{"batch_tokens": [16384, 32768, 49152], "doc_mask": true, "max_steps": 4918}
Each number is 200 + 40 x the weight over its row's rms, rounded and kept within 0 to 999. Layers, rows and columns count from 0. The size before them is the row's rms in percent of the matrix's.

# layer 6 MLP down (transposed), 1024x256, rms 0.205, rows 881-935, columns 0-63
108,193,241,186,219,142,223,268,106,191,123,274,170,211,148,171,242,193,196,109,140,226,208,204,235,238,163,193,188,158,286,216,183,205,251,140,302,201,248,219,274,156,223,184,245,172,169,149,180,143,266,176,164,187,235,190,237,129,155,188,250,151,141,228,167
097,209,140,170,222,213,188,267,137,220,131,142,266,231,156,217,168,171,195,158,188,230,154,136,158,195,108,202,190,162,179,162,204,232,169,246,203,306,171,217,269,223,175,229,189,158,197,233,237,202,126,204,182,239,222,210,179,156,201,234,261,179,189,106,212
109,220,221,168,227,200,126,220,232,239,272,235,208,171,280,243,194,261,195,189,175,186,201,232,255,257,150,285,162,229,124,157,233,250,208,179,253,201,267,171,144,283,222,224,190,210,169,198,205,145,102,300,248,230,200,144,201,189,242,199,112,261,205,193,169
095,205,152,149,215,236,192,221,267,216,209,231,218,199,200,232,229,210,196,156,190,192,161,183,222,198,173,263,247,208,162,211,162,208,201,266,211,192,241,209,194,184,211,153,164,196,200,184,171,259,146,222,196,171,155,180,263,186,234,168,259,191,221,311,222
104,164,168,173,191,195,222,152,265,213,146,204,145,246,186,236,214,188,218,166,168,226,191,206,183,247,205,212,215,211,227,174,213,205,183,179,259,123,277,226,195,212,246,290,189,144,207,159,98,252,148,180,214,251,182,130,163,147,210,187,156,193,155,123,213
106,225,216,173,233,217,186,233,201,249,199,131,227,217,200,200,222,122,187,217,191,146,186,181,215,253,178,107,183,169,223,197,142,190,139,150,158,186,221,222,247,236,205,183,180,238,148,214,197,316,200,159,262,188,259,169,182,224,225,269,178,226,278,291,204
105,199,327,139,174,163,196,243,131,182,209,146,152,209,129,236,274,157,235,241,200,220,183,179,157,205,215,208,296,259,194,217,214,161,220,253,255,198,167,209,169,171,296,181,248,139,201,152,255,210,120,265,191,227,229,208,162,203,258,263,207,235,227,183,191
106,216,173,280,186,50,143,226,207,169,236,216,235,184,218,155,212,181,162,131,161,272,257,242,221,208,163,234,183,172,176,219,188,148,189,226,200,235,224,205,171,275,297,278,286,245,209,164,213,147,163,162,171,182,170,223,201,228,238,185,188,203,227,201,179
095,289,187,155,166,205,154,254,211,126,113,188,204,152,248,229,186,185,165,177,266,224,237,213,191,254,142,157,216,161,193,149,181,197,172,146,215,230,198,172,201,181,235,202,281,202,199,297,219,267,244,251,125,131,181,313,218,132,230,218,174,190,214,237,152
099,191,173,246,209,220,217,141,193,173,196,224,179,209,193,170,167,165,187,243,146,184,137,204,215,199,215,162,277,145,178,187,237,122,178,248,210,211,299,180,237,207,90,176,283,167,178,227,188,124,261,222,255,184,185,202,153,171,191,136,250,180,163,198,217
102,223,223,162,226,156,188,207,239,157,163,218,220,213,203,213,252,283,200,182,234,192,153,192,185,278,259,233,191,215,189,170,220,180,237,252,234,213,212,234,189,167,153,208,246,162,226,232,237,210,227,153,251,187,316,248,223,119,226,160,267,192,282,206,172
096,215,213,223,190,236,185,190,263,184,172,210,198,181,165,183,205,161,131,180,200,189,206,187,222,241,256,240,299,221,141,163,137,181,140,183,178,138,210,215,207,178,279,203,216,268,169,250,283,211,174,280,182,253,194,233,264,206,232,241,139,204,238,167,218
105,238,236,207,164,213,179,210,257,215,124,205,236,196,135,238,184,259,256,220,211,121,228,131,196,203,208,242,152,172,258,259,227,144,206,186,202,249,175,191,232,195,289,172,169,139,183,240,204,282,213,254,218,137,261,202,208,190,254,244,229,202,161,213,239
100,180,249,224,260,188,221,156,267,192,191,137,181,141,257,236,172,252,212,201,200,194,190,138,179,290,260,253,213,210,162,78,214,239,188,217,185,202,136,206,197,246,148,257,196,153,177,194,291,119,213,197,204,121,183,264,210,176,144,176,245,184,158,182,226
101,185,228,134,263,153,148,218,146,224,223,203,207,143,258,222,248,269,176,163,206,211,203,231,187,224,239,173,146,163,163,291,157,206,230,186,173,234,209,133,227,252,268,292,243,203,131,200,182,191,154,185,154,189,167,216,214,242,175,141,184,142,239,142,229
103,142,158,185,178,157,226,203,220,249,190,214,197,173,263,172,198,310,187,284,131,261,223,172,243,187,181,163,206,174,188,236,233,233,146,208,238,183,192,182,131,162,216,190,247,174,208,220,186,156,163,173,217,162,282,207,287,196,244,218,131,174,181,198,189
107,276,203,226,245,223,167,214,202,129,186,287,203,255,196,238,165,155,213,185,161,173,188,176,170,245,216,188,238,177,217,181,196,269,92,196,146,164,195,230,230,134,207,177,166,191,224,204,284,177,222,248,267,198,190,115,181,187,169,255,155,91,169,197,266
100,189,268,183,176,175,167,194,201,155,144,194,185,283,133,275,182,158,101,185,227,208,231,215,192,197,224,200,191,249,300,199,134,188,231,176,166,223,145,238,173,94,248,210,165,223,214,211,126,209,150,196,170,233,207,308,167,218,229,225,156,205,264,163,179
090,155,171,98,233,257,250,273,113,222,261,260,218,198,206,212,188,251,157,279,236,257,255,199,194,174,128,201,143,195,219,183,157,227,166,176,222,118,189,263,226,197,133,208,216,203,213,142,202,162,245,227,176,207,162,219,230,193,192,252,149,147,190,208,202
105,262,191,188,154,161,245,215,191,149,151,277,152,243,244,215,242,187,236,194,213,192,166,164,196,257,184,211,226,186,186,183,203,148,195,255,217,185,158,183,222,244,226,236,144,215,163,129,176,227,244,197,241,232,177,156,233,200,253,234,199,210,150,217,164
101,170,210,139,159,244,232,150,159,152,173,218,192,190,298,206,199,201,119,181,268,230,171,174,227,231,187,231,269,183,210,224,188,204,148,200,208,232,198,223,213,68,262,166,181,177,190,228,193,229,224,238,187,206,217,154,179,194,214,144,240,228,203,149,147
105,186,243,207,190,192,162,233,265,279,156,225,157,237,163,130,274,147,177,185,220,170,274,189,213,232,144,214,155,146,143,146,212,196,265,250,165,274,216,208,269,254,180,191,144,159,224,159,149,77,189,177,169,210,265,251,226,206,228,238,204,224,211,189,119
095,256,211,158,160,154,162,207,218,232,150,214,233,210,243,229,226,194,169,259,214,158,193,203,158,180,179,252,179,258,233,253,141,245,218,210,303,207,178,147,269,182,137,171,185,214,260,198,189,218,286,174,202,201,234,212,164,131,191,178,215,247,204,136,189
094,248,200,181,214,258,182,278,171,247,162,233,172,168,317,233,150,235,239,230,231,258,207,181,160,182,173,170,190,200,190,172,221,133,182,252,183,123,186,206,196,157,198,104,165,218,166,181,209,176,188,197,205,231,187,175,159,156,185,258,282,216,201,214,212
099,225,196,221,264,186,193,247,196,195,231,212,212,146,313,283,168,164,153,165,255,224,199,97,201,122,199,168,229,230,199,212,243,248,216,188,175,215,167,231,174,160,254,192,227,146,210,247,265,160,203,227,156,206,146,203,210,229,175,165,185,266,272,214,208
102,175,271,208,199,230,190,148,187,274,212,243,216,194,197,222,150,149,282,229,209,218,201,219,225,156,275,250,210,180,124,214,155,230,309,120,232,226,135,197,186,176,245,247,178,217,168,195,199,235,189,236,272,203,181,212,218,181,196,221,197,272,252,243,135
108,203,264,171,166,221,181,150,208,186,190,175,206,203,237,206,237,180,212,224,210,152,246,192,238,234,161,246,249,178,175,163,154,249,218,189,160,223,123,179,154,251,260,185,80,214,177,222,207,223,76,204,203,222,219,133,267,189,129,226,156,198,219,176,220
096,243,257,197,213,223,272,240,197,206,150,200,206,200,127,204,151,208,158,137,193,213,172,245,245,134,216,271,238,194,166,228,237,185,277,223,211,185,201,208,227,178,139,180,147,216,147,168,214,171,218,187,156,233,169,167,156,109,207,214,188,233,243,165,146
107,200,230,192,185,160,207,254,228,192,189,184,187,91,209,228,224,212,256,225,175,116,197,169,197,243,177,212,250,155,141,211,161,170,230,298,259,217,166,248,117,216,166,145,238,161,182,206,163,229,194,233,161,167,207,231,188,170,229,190,254,231,220,180,161
098,243,219,158,222,235,252,238,251,177,220,167,217,186,166,169,304,223,185,189,223,252,169,210,181,211,229,208,177,190,162,151,217,229,224,175,190,197,189,222,233,161,216,128,197,143,199,157,219,257,179,257,187,160,233,272,222,211,254,126,173,178,200,191,222
096,139,262,225,167,217,181,214,179,120,273,150,156,207,285,206,162,253,212,174,189,214,199,158,255,194,271,212,181,240,221,210,214,154,246,202,216,217,275,196,291,234,173,167,176,152,167,228,311,146,218,240,147,264,189,166,238,198,265,120,194,239,169,157,200
091,145,187,166,258,245,117,152,204,195,205,215,209,150,218,208,162,181,208,86,179,194,194,221,189,180,150,160,167,214,212,181,178,187,188,288,248,202,252,215,245,145,175,136,191,236,247,175,174,203,213,145,218,196,124,244,142,175,220,183,230,239,239,264,194
099,210,267,252,223,201,201,161,151,180,187,218,203,207,126,187,251,222,204,246,214,238,237,261,133,238,192,224,170,193,153,202,229,187,176,134,166,170,143,111,195,261,184,190,172,139,171,179,162,242,200,190,277,157,252,266,140,216,167,236,188,204,215,205,212
092,175,233,163,179,154,162,221,167,206,191,171,201,231,111,204,291,175,186,209,196,213,240,188,218,157,210,228,216,206,228,207,141,233,231,136,232,240,206,260,161,159,103,223,213,226,198,171,175,140,212,218,149,277,266,299,231,251,218,220,222,158,216,183,254
113,229,227,145,260,215,173,238,243,224,123,191,163,196,255,229,212,151,189,177,172,260,239,164,132,217,183,223,222,206,217,182,172,237,176,102,192,316,286,193,123,189,232,184,117,229,269,260,196,207,145,164,150,215,251,163,264,130,204,162,177,190,216,253,242
094,109,234,207,271,197,168,112,226,191,207,197,278,254,243,162,134,213,220,206,243,251,184,215,167,183,257,214,180,234,164,145,198,110,154,177,196,267,135,171,247,187,153,204,162,205,204,233,233,150,171,214,222,233,175,173,235,193,247,200,119,207,230,131,203
095,231,201,271,232,229,168,208,187,113,172,212,189,200,173,260,111,228,179,166,180,181,161,184,174,207,226,239,229,182,181,210,200,227,188,217,267,235,247,141,246,245,150,170,258,234,209,171,211,174,236,226,215,181,153,284,226,170,180,132,284,169,216,222,165
100,233,212,133,233,156,205,225,140,128,217,184,203,191,227,203,172,101,215,179,185,147,166,230,171,154,205,152,142,117,193,200,251,192,217,212,265,219,231,195,262,204,185,205,153,260,154,175,236,185,220,254,186,172,229,230,283,169,226,233,168,167,235,169,168
101,230,263,231,242,149,187,239,181,223,205,192,207,232,244,154,258,178,208,216,205,190,111,161,224,161,214,184,250,274,234,237,162,261,215,199,193,191,239,209,250,243,305,189,154,177,208,204,188,213,247,173,183,216,127,220,107,160,178,194,161,167,294,161,232
096,156,213,189,242,183,272,193,195,205,187,281,232,269,224,160,184,171,237,164,89,207,234,161,260,276,223,247,206,205,260,165,182,203,147,280,254,208,212,153,242,196,234,183,233,221,228,204,208,199,238,208,192,279,228,165,167,224,208,245,97,224,187,197,243
090,174,243,191,187,181,182,183,235,189,161,234,238,266,194,227,252,215,261,170,166,249,176,202,151,116,189,214,142,179,239,233,206,177,224,190,277,270,198,211,242,120,179,166,173,207,211,179,219,236,235,191,194,233,176,279,251,210,108,184,251,243,191,222,189
099,149,171,172,180,236,202,154,215,250,119,228,177,206,215,117,255,207,162,157,219,228,180,162,225,210,158,138,228,166,174,152,191,192,183,263,228,238,216,202,257,189,219,198,205,208,150,195,219,168,213,121,248,201,210,170,163,227,199,123,203,214,275,284,199
100,222,195,179,169,189,203,227,212,225,190,219,174,172,225,225,160,216,265,234,211,218,191,199,206,113,222,240,194,203,190,195,149,254,231,237,171,176,179,172,194,130,305,194,231,221,214,229,267,150,228,174,105,314,223,187,196,255,291,212,186,283,206,198,179
095,208,209,189,219,234,203,228,185,211,179,177,299,203,277,287,214,173,202,220,189,192,194,218,185,221,229,203,246,143,170,228,283,165,194,269,243,208,127,201,124,169,247,218,223,191,203,155,234,182,106,197,183,224,231,178,193,225,163,201,263,187,151,211,233
093,177,99,179,141,186,175,244,201,205,183,273,204,265,208,201,191,225,186,187,213,221,180,109,195,264,271,211,180,145,228,183,198,236,188,198,187,151,222,204,178,201,222,239,180,191,138,116,173,127,201,207,147,154,190,237,100,161,195,185,198,161,208,166,259
094,303,171,200,134,199,199,151,219,208,192,231,193,253,208,195,170,114,185,163,208,261,176,310,159,236,151,210,206,217,252,153,191,132,224,208,201,201,213,156,194,206,200,160,212,141,181,213,203,192,197,221,200,208,173,194,179,249,147,183,179,242,166,173,205
100,153,191,186,188,268,203,219,153,147,225,167,199,163,187,158,226,227,194,278,239,239,209,208,196,219,209,244,168,155,276,65,151,202,141,204,167,192,208,198,119,233,240,189,203,263,293,209,128,219,179,189,188,212,224,274,154,157,184,201,149,148,242,224,173
110,222,208,197,254,161,180,94,219,222,204,144,156,192,173,164,283,184,186,214,232,259,224,169,301,241,122,211,219,172,212,173,163,163,171,233,213,121,206,156,163,232,194,195,179,193,264,308,150,202,175,266,196,218,150,174,212,143,251,155,236,208,169,171,224
109,254,242,278,204,189,265,144,175,227,111,238,134,225,187,167,209,222,238,216,191,213,175,173,233,204,220,175,194,196,99,239,275,197,228,197,195,153,235,204,208,221,189,238,211,187,243,235,175,201,185,142,197,252,156,237,250,245,231,237,197,130,212,76,180
110,163,193,209,163,209,213,266,208,209,133,187,219,241,171,216,222,161,190,177,134,176,238,202,210,181,137,214,194,174,257,227,170,189,181,161,174,186,276,185,195,189,99,162,267,257,236,220,240,208,156,227,267,179,206,254,190,174,134,187,227,134,192,219,272
101,149,223,136,164,184,151,216,141,224,233,205,187,228,177,211,254,246,279,221,227,231,223,209,114,181,215,248,221,223,212,323,248,152,230,182,235,153,228,197,210,262,218,268,231,186,213,290,225,161,225,208,120,153,259,170,181,169,193,248,179,222,187,207,217
099,175,138,206,188,204,149,166,186,176,204,119,229,144,143,171,169,183,173,181,229,156,205,261,212,172,205,144,239,210,265,177,186,223,224,244,272,241,191,163,156,261,210,276,253,168,243,112,201,233,199,199,227,234,210,180,238,231,153,164,183,181,120,201,213
090,240,204,253,178,192,178,196,190,278,199,91,182,165,174,198,175,192,249,224,236,212,214,198,164,165,162,287,128,173,158,217,190,189,245,190,136,204,168,229,205,215,191,183,134,226,196,157,194,272,132,188,176,218,185,211,199,182,205,82,150,178,224,262,174
106,155,233,228,203,190,176,234,157,213,300,219,238,202,242,218,237,199,232,242,164,178,253,198,178,175,251,190,124,153,178,239,246,230,189,223,247,206,214,165,221,222,226,205,202,197,289,145,179,149,197,186,230,260,253,235,222,155,149,165,177,254,211,166,208
095,213,175,209,203,204,253,262,237,179,277,175,134,168,244,184,179,200,269,105,273,165,213,223,149,201,243,244,241,179,190,181,198,152,182,157,150,187,167,206,127,222,239,252,333,237,252,212,201,226,201,200,209,227,215,169,232,260,221,213,177,188,227,152,110
# layer 6 MLP up, 1024x256, rms 0.129, rows 882-935, columns 0-63
099,256,187,253,327,218,258,208,162,91,230,219,198,179,133,229,152,164,146,253,238,96,240,212,233,232,127,215,228,214,237,144,159,123,172,173,301,194,184,167,170,184,167,192,236,207,205,203,187,241,194,221,215,240,254,195,148,244,252,190,178,261,240,133,220
102,163,181,138,271,186,137,240,302,249,228,206,177,207,266,175,184,223,204,248,197,242,219,268,203,206,273,131,195,206,125,184,204,196,155,230,148,182,201,197,168,270,138,179,160,237,215,126,179,223,255,310,239,220,142,187,149,133,228,230,195,209,212,230,187
100,163,137,214,154,176,199,226,222,192,233,211,117,187,185,206,175,176,166,215,188,148,194,208,196,170,285,201,167,182,305,244,152,185,255,178,211,169,245,177,242,255,268,194,139,189,244,192,183,114,239,129,209,225,191,186,204,241,164,153,238,189,214,162,211
097,217,169,158,181,218,221,199,271,181,226,233,166,215,194,179,264,236,195,229,209,254,242,320,270,231,254,126,186,177,202,198,254,145,207,231,222,227,203,169,250,241,220,195,174,119,266,175,230,200,217,219,233,164,195,165,238,150,238,190,125,197,219,224,239
099,256,236,184,210,196,124,191,199,223,220,185,177,247,219,170,190,177,238,196,160,205,231,245,191,242,236,182,72,160,91,242,153,190,227,272,232,106,175,211,166,182,177,183,142,210,222,165,205,147,210,256,278,164,228,221,135,207,246,207,270,165,224,181,202
105,223,188,162,194,228,215,202,209,140,139,168,174,198,178,184,195,205,231,253,225,190,191,223,206,207,189,120,187,145,201,238,244,214,197,110,176,168,234,225,255,183,214,232,147,175,230,224,221,165,190,234,224,204,161,139,173,199,152,209,235,224,212,211,235
098,176,210,259,186,222,130,187,242,213,255,164,221,196,280,233,176,222,183,158,205,179,219,130,121,237,203,171,120,269,166,195,231,225,136,231,198,186,194,139,213,192,221,174,207,174,191,199,170,220,172,171,131,236,157,202,176,258,191,273,236,171,245,287,213
100,119,212,215,164,193,243,200,213,234,196,151,186,154,142,276,88,255,247,243,217,213,221,285,195,244,249,210,202,232,222,210,168,161,172,222,229,271,204,247,219,280,219,261,137,212,255,210,230,212,235,181,162,221,189,181,138,245,113,311,188,191,206,213,225
096,262,166,147,189,214,214,195,224,165,182,221,159,178,186,195,263,200,174,146,240,128,192,199,164,154,135,216,210,206,188,222,224,145,232,194,261,203,209,202,152,191,193,216,214,217,192,209,192,120,283,179,217,188,194,127,176,242,156,137,204,234,172,161,303
100,195,180,189,189,205,117,206,156,109,172,210,299,211,270,118,120,187,191,156,196,138,217,157,283,224,211,216,233,168,151,226,180,198,258,187,217,262,167,218,153,188,168,109,211,221,244,250,244,189,205,207,164,234,167,152,173,174,148,219,230,230,159,224,274
098,159,219,170,225,221,184,242,159,256,127,233,184,168,248,108,197,223,190,223,169,215,167,160,197,186,266,217,200,265,167,166,176,196,204,182,181,235,198,214,221,200,220,169,197,239,188,150,210,198,200,167,264,285,201,180,212,216,200,200,159,144,266,207,215
102,183,157,236,173,193,177,183,128,185,162,200,202,141,237,215,257,205,247,200,209,200,234,231,132,193,160,182,208,160,165,182,202,202,235,208,222,259,144,201,181,197,200,118,267,158,262,237,226,181,162,167,117,140,247,127,178,178,238,194,180,220,224,237,235
102,172,259,206,210,195,213,169,186,241,217,240,158,138,199,153,185,143,199,194,164,204,208,228,166,234,141,171,282,153,133,241,218,170,166,133,150,256,181,219,217,259,180,166,234,234,169,160,227,196,255,116,175,132,193,201,172,213,168,178,202,236,184,178,184
097,189,195,174,180,216,146,168,213,165,221,257,190,203,229,192,263,236,166,215,221,211,169,162,211,216,235,233,180,140,168,239,227,257,249,170,117,176,243,142,168,215,170,161,206,120,90,178,247,128,222,149,139,182,177,211,216,220,198,277,196,316,212,250,192
099,251,215,158,209,200,251,171,169,288,237,212,183,139,250,210,196,182,161,214,188,271,182,257,242,218,206,119,195,216,310,254,203,215,188,214,141,179,175,130,178,188,175,147,163,162,217,203,183,200,196,156,210,199,170,193,216,167,152,181,235,213,171,230,275
103,190,217,200,178,237,227,262,208,128,172,232,228,254,166,197,229,169,195,208,190,191,183,204,167,203,178,209,167,154,185,137,152,169,232,207,213,177,205,235,173,158,258,236,189,200,213,184,202,217,238,283,293,137,214,186,135,155,178,152,241,229,191,307,174
092,266,170,188,205,257,124,255,202,179,297,198,167,148,190,130,131,182,269,192,267,139,169,204,160,152,229,246,219,174,182,260,214,200,215,171,238,187,180,191,284,216,219,173,240,133,280,200,205,225,168,177,190,206,285,185,255,234,189,199,219,188,215,250,191
100,216,213,187,271,239,232,254,181,176,172,231,230,238,209,226,203,231,272,198,97,191,234,160,220,143,121,176,236,217,163,172,204,232,130,257,228,173,228,209,213,187,158,182,127,177,184,181,216,209,206,222,280,172,180,129,192,200,183,165,162,251,176,157,240
101,215,242,230,163,214,231,180,225,213,248,162,157,189,190,202,209,240,164,194,200,244,192,110,212,142,229,170,229,166,179,231,173,173,189,211,231,214,197,180,189,234,236,252,227,308,107,135,191,197,157,240,227,299,145,237,159,171,173,147,232,209,217,253,276
101,207,149,235,197,192,270,204,190,209,195,180,231,192,210,179,211,185,214,207,188,162,180,270,137,190,270,183,214,188,107,159,167,195,161,152,265,149,208,210,214,191,235,153,238,145,146,211,118,188,215,224,219,228,197,195,229,205,254,224,231,244,271,272,155
101,181,176,237,169,255,130,171,235,168,237,264,158,213,178,232,191,193,184,162,180,120,168,211,202,223,230,153,270,217,151,194,248,167,92,114,219,222,290,187,203,176,165,186,170,116,190,223,151,158,207,185,176,171,183,206,276,241,257,197,178,226,183,190,172
098,184,221,198,241,214,217,190,200,175,201,176,235,186,178,299,121,146,209,254,294,141,222,248,217,256,176,185,177,138,193,210,284,247,244,202,161,148,177,214,231,176,205,271,228,116,256,219,186,195,203,236,223,136,149,127,229,217,204,219,237,154,138,218,282
093,219,249,206,170,197,201,163,165,171,203,170,239,181,224,161,171,219,171,200,154,238,170,139,116,263,228,180,169,167,244,240,167,224,205,140,210,270,186,174,207,145,172,180,201,178,170,209,213,254,164,234,141,170,270,227,153,231,136,271,305,153,185,227,148
097,170,207,99,178,257,211,176,204,186,184,209,197,218,107,193,200,246,192,232,169,205,138,243,226,185,243,195,209,216,211,203,217,208,258,171,264,180,157,200,228,190,220,210,181,314,276,197,208,184,176,211,154,216,258,245,165,205,270,291,161,217,250,207,226
100,147,226,217,116,204,212,217,224,151,211,219,172,130,215,242,221,175,232,216,215,161,246,188,232,147,243,231,162,137,185,202,187,195,237,62,215,216,190,143,169,175,239,187,205,209,152,172,227,198,162,217,238,158,170,184,228,193,259,208,239,202,197,144,211
102,210,166,215,218,190,118,257,273,144,130,182,132,225,204,222,249,259,240,173,186,193,179,215,208,174,190,195,228,188,209,220,167,224,285,144,166,223,145,208,196,220,202,200,211,178,202,209,226,164,190,160,226,246,153,99,142,191,202,310,274,194,169,198,187
097,226,164,188,227,221,252,224,186,237,190,156,247,142,252,230,189,229,187,110,110,170,175,307,232,135,214,218,224,199,162,224,207,221,220,187,245,214,279,166,199,156,205,150,205,144,141,182,142,209,142,211,152,189,204,192,197,244,204,180,178,269,198,210,169
104,107,223,211,219,149,166,187,164,131,214,222,201,101,280,207,171,191,256,186,194,150,232,199,172,216,213,160,243,168,182,189,209,147,275,134,227,153,211,257,186,203,199,244,239,174,146,222,173,233,321,212,206,150,168,189,191,185,225,284,226,238,255,197,245
094,263,207,186,215,205,137,281,185,176,232,143,299,168,160,245,261,187,184,244,192,170,168,178,150,158,146,259,201,212,134,246,190,230,226,164,186,242,171,137,142,183,267,169,161,245,176,117,221,171,154,198,258,234,225,166,183,155,176,209,149,234,164,208,231
095,206,306,208,251,190,232,197,175,262,194,251,148,195,229,214,244,128,157,247,251,248,221,248,185,220,240,136,159,160,187,205,199,181,224,209,176,155,268,206,173,239,164,170,163,242,140,240,202,189,253,228,189,190,180,181,131,200,260,257,204,237,235,206,197
093,244,267,141,227,294,269,196,194,219,174,209,193,146,171,170,222,197,289,235,181,171,266,179,187,182,223,157,130,224,92,225,211,215,326,235,131,223,174,170,213,210,193,163,217,221,202,262,95,250,227,178,162,264,207,194,221,207,129,253,148,151,201,261,223
103,251,171,198,236,302,225,163,85,148,182,98,188,213,275,213,178,215,202,214,147,202,169,220,194,170,176,154,204,179,145,175,183,277,155,218,202,230,206,275,156,273,214,207,219,185,188,202,182,192,182,149,196,248,240,195,154,181,204,187,211,264,242,222,205
097,208,219,176,188,168,190,249,269,176,217,228,226,232,226,194,195,209,192,165,189,231,239,270,202,203,135,220,209,266,209,261,219,213,161,189,151,231,262,149,233,203,208,172,155,177,182,185,171,218,252,210,202,144,235,135,229,218,177,213,222,190,190,273,280
107,158,157,143,147,229,334,191,221,217,268,252,178,203,205,283,189,167,219,187,229,137,158,161,194,248,236,199,180,157,259,211,216,162,243,196,183,236,174,215,259,197,218,197,169,171,198,129,175,238,123,192,161,251,234,100,256,253,182,190,214,281,138,153,255
093,164,186,198,109,204,231,141,144,196,255,184,175,179,181,272,163,178,139,169,177,144,189,196,175,242,217,205,174,183,175,156,141,228,212,203,155,221,186,272,151,190,188,235,153,207,248,255,205,239,156,152,162,142,177,139,220,213,169,183,237,290,71,222,151
100,205,259,119,196,180,261,194,165,200,237,181,197,224,264,214,189,153,204,222,255,237,106,176,158,211,184,203,173,241,127,179,225,209,189,243,183,165,123,260,229,126,280,197,203,144,245,157,168,294,225,212,197,181,153,183,218,270,239,254,188,211,221,273,175
100,285,174,135,153,176,171,160,198,205,243,159,202,207,147,237,250,156,258,194,177,180,156,180,255,175,193,215,183,155,225,247,288,153,242,229,206,253,231,157,271,128,262,203,215,247,238,137,239,137,228,203,238,220,261,277,215,203,236,197,214,201,154,191,263
101,274,135,205,186,187,172,185,185,167,239,288,244,183,333,212,174,250,160,257,276,172,163,279,179,236,168,166,158,200,208,207,213,186,229,153,181,218,210,194,232,204,206,207,217,274,219,197,215,207,183,195,185,207,182,135,172,166,222,177,269,203,214,168,192
092,130,159,280,140,187,200,218,165,182,274,173,273,155,172,181,154,158,185,214,199,270,215,191,120,206,227,245,213,257,205,150,211,223,193,173,256,279,135,185,194,119,253,253,138,208,168,152,215,229,184,217,251,170,182,171,235,257,177,170,233,156,195,229,199
091,185,214,188,151,125,171,154,220,201,193,199,252,211,153,181,203,173,269,176,247,249,112,212,160,133,166,177,248,194,230,218,166,253,251,210,214,182,247,249,268,202,205,216,181,255,169,199,150,230,246,193,260,260,171,233,184,174,140,199,217,219,163,169,236
097,198,200,187,108,185,200,280,237,225,164,235,250,208,255,251,191,172,269,221,188,162,177,213,223,195,258,224,200,92,210,264,176,179,233,243,200,140,197,192,201,178,270,202,180,243,170,149,170,224,234,156,165,246,197,235,157,196,236,211,293,237,221,203,188
100,126,217,177,144,195,147,149,210,204,244,172,177,214,221,178,144,121,162,200,192,162,211,272,202,231,221,184,247,149,199,222,224,233,168,222,155,184,237,198,283,183,184,154,189,223,218,238,177,230,208,198,171,114,202,202,241,203,199,225,246,221,186,175,175
097,280,260,245,196,262,168,200,158,212,244,168,167,183,147,194,194,184,203,212,166,246,173,134,134,128,275,122,233,200,185,192,249,236,260,217,215,162,237,163,232,228,283,177,173,209,206,221,184,162,208,199,228,227,198,173,174,176,218,261,200,241,186,193,195
096,207,141,185,133,150,203,208,223,156,169,166,231,293,239,196,183,261,315,140,271,234,146,239,208,193,180,219,207,190,173,179,279,149,174,175,260,219,174,106,251,190,209,226,240,200,235,133,205,206,258,192,144,159,246,247,125,165,240,149,136,188,93,220,214
093,176,157,254,188,182,209,192,225,150,212,224,277,213,253,186,141,227,215,257,307,104,222,130,235,238,188,204,240,163,120,179,232,164,301,241,159,168,260,184,224,154,178,227,200,144,139,186,221,188,231,236,227,258,156,169,195,224,218,223,227,151,174,206,219
097,185,186,193,241,252,222,207,154,151,211,209,142,203,263,148,245,153,227,199,185,196,168,220,151,225,310,156,191,193,236,150,169,223,189,159,271,154,226,198,254,218,150,175,164,272,208,195,268,197,220,255,156,256,203,198,222,154,209,140,189,210,191,167,219
090,208,201,171,215,209,155,297,172,250,181,246,223,227,263,210,168,238,197,106,191,106,172,220,120,114,286,169,254,260,166,250,227,198,171,144,267,302,182,188,193,168,168,177,178,194,210,197,206,146,155,211,216,221,180,231,202,195,145,254,201,157,190,225,165
103,152,181,268,200,207,212,239,179,153,215,183,154,202,162,221,214,233,280,162,234,171,185,43,216,193,181,83,139,183,228,283,274,99,213,215,226,196,214,174,188,224,228,216,211,199,173,201,222,202,253,184,203,190,168,222,207,234,217,319,186,124,201,120,251
107,182,278,193,200,209,159,265,194,229,193,202,181,235,167,227,211,111,175,245,236,241,141,228,179,256,201,173,209,212,200,194,222,155,184,135,121,260,173,215,195,203,161,169,114,218,176,125,225,198,190,206,273,158,170,252,247,162,183,173,277,229,141,250,208
101,237,213,223,183,132,227,113,214,230,178,199,202,209,207,173,176,191,243,174,134,241,164,162,141,249,183,199,120,177,214,242,196,165,225,223,200,185,228,195,219,192,196,197,211,251,177,203,94,205,256,147,175,189,194,264,208,185,212,186,207,239,181,264,130
104,220,181,235,272,224,162,218,139,130,230,198,190,271,186,191,209,215,169,275,208,204,151,282,166,213,256,123,131,231,133,134,182,241,221,240,226,201,169,246,225,151,243,173,193,259,192,224,233,118,204,196,102,193,164,241,149,165,208,186,192,239,178,197,213
093,213,225,188,196,176,237,210,165,140,219,207,220,200,230,207,227,197,152,171,131,167,185,220,185,213,208,185,121,243,155,174,218,209,185,220,210,275,164,181,280,211,249,173,271,180,177,279,175,193,225,184,228,133,272,248,191,225,191,286,273,180,164,248,242
106,186,209,188,221,221,170,229,206,150,180,179,217,266,215,228,146,210,203,184,234,211,147,198,188,209,218,251,210,231,91,263,230,194,175,218,155,216,136,221,133,204,261,192,223,241,261,139,273,149,169,250,280,222,169,236,194,154,192,201,147,178,231,155,155
100,225,231,279,245,191,181,195,216,159,203,259,191,213,167,164,185,217,246,247,201,135,190,186,255,261,199,181,216,229,228,170,201,234,228,173,160,339,255,210,249,178,252,181,239,221,223,220,227,214,181,267,203,268,145,240,154,238,143,214,243,201,146,279,227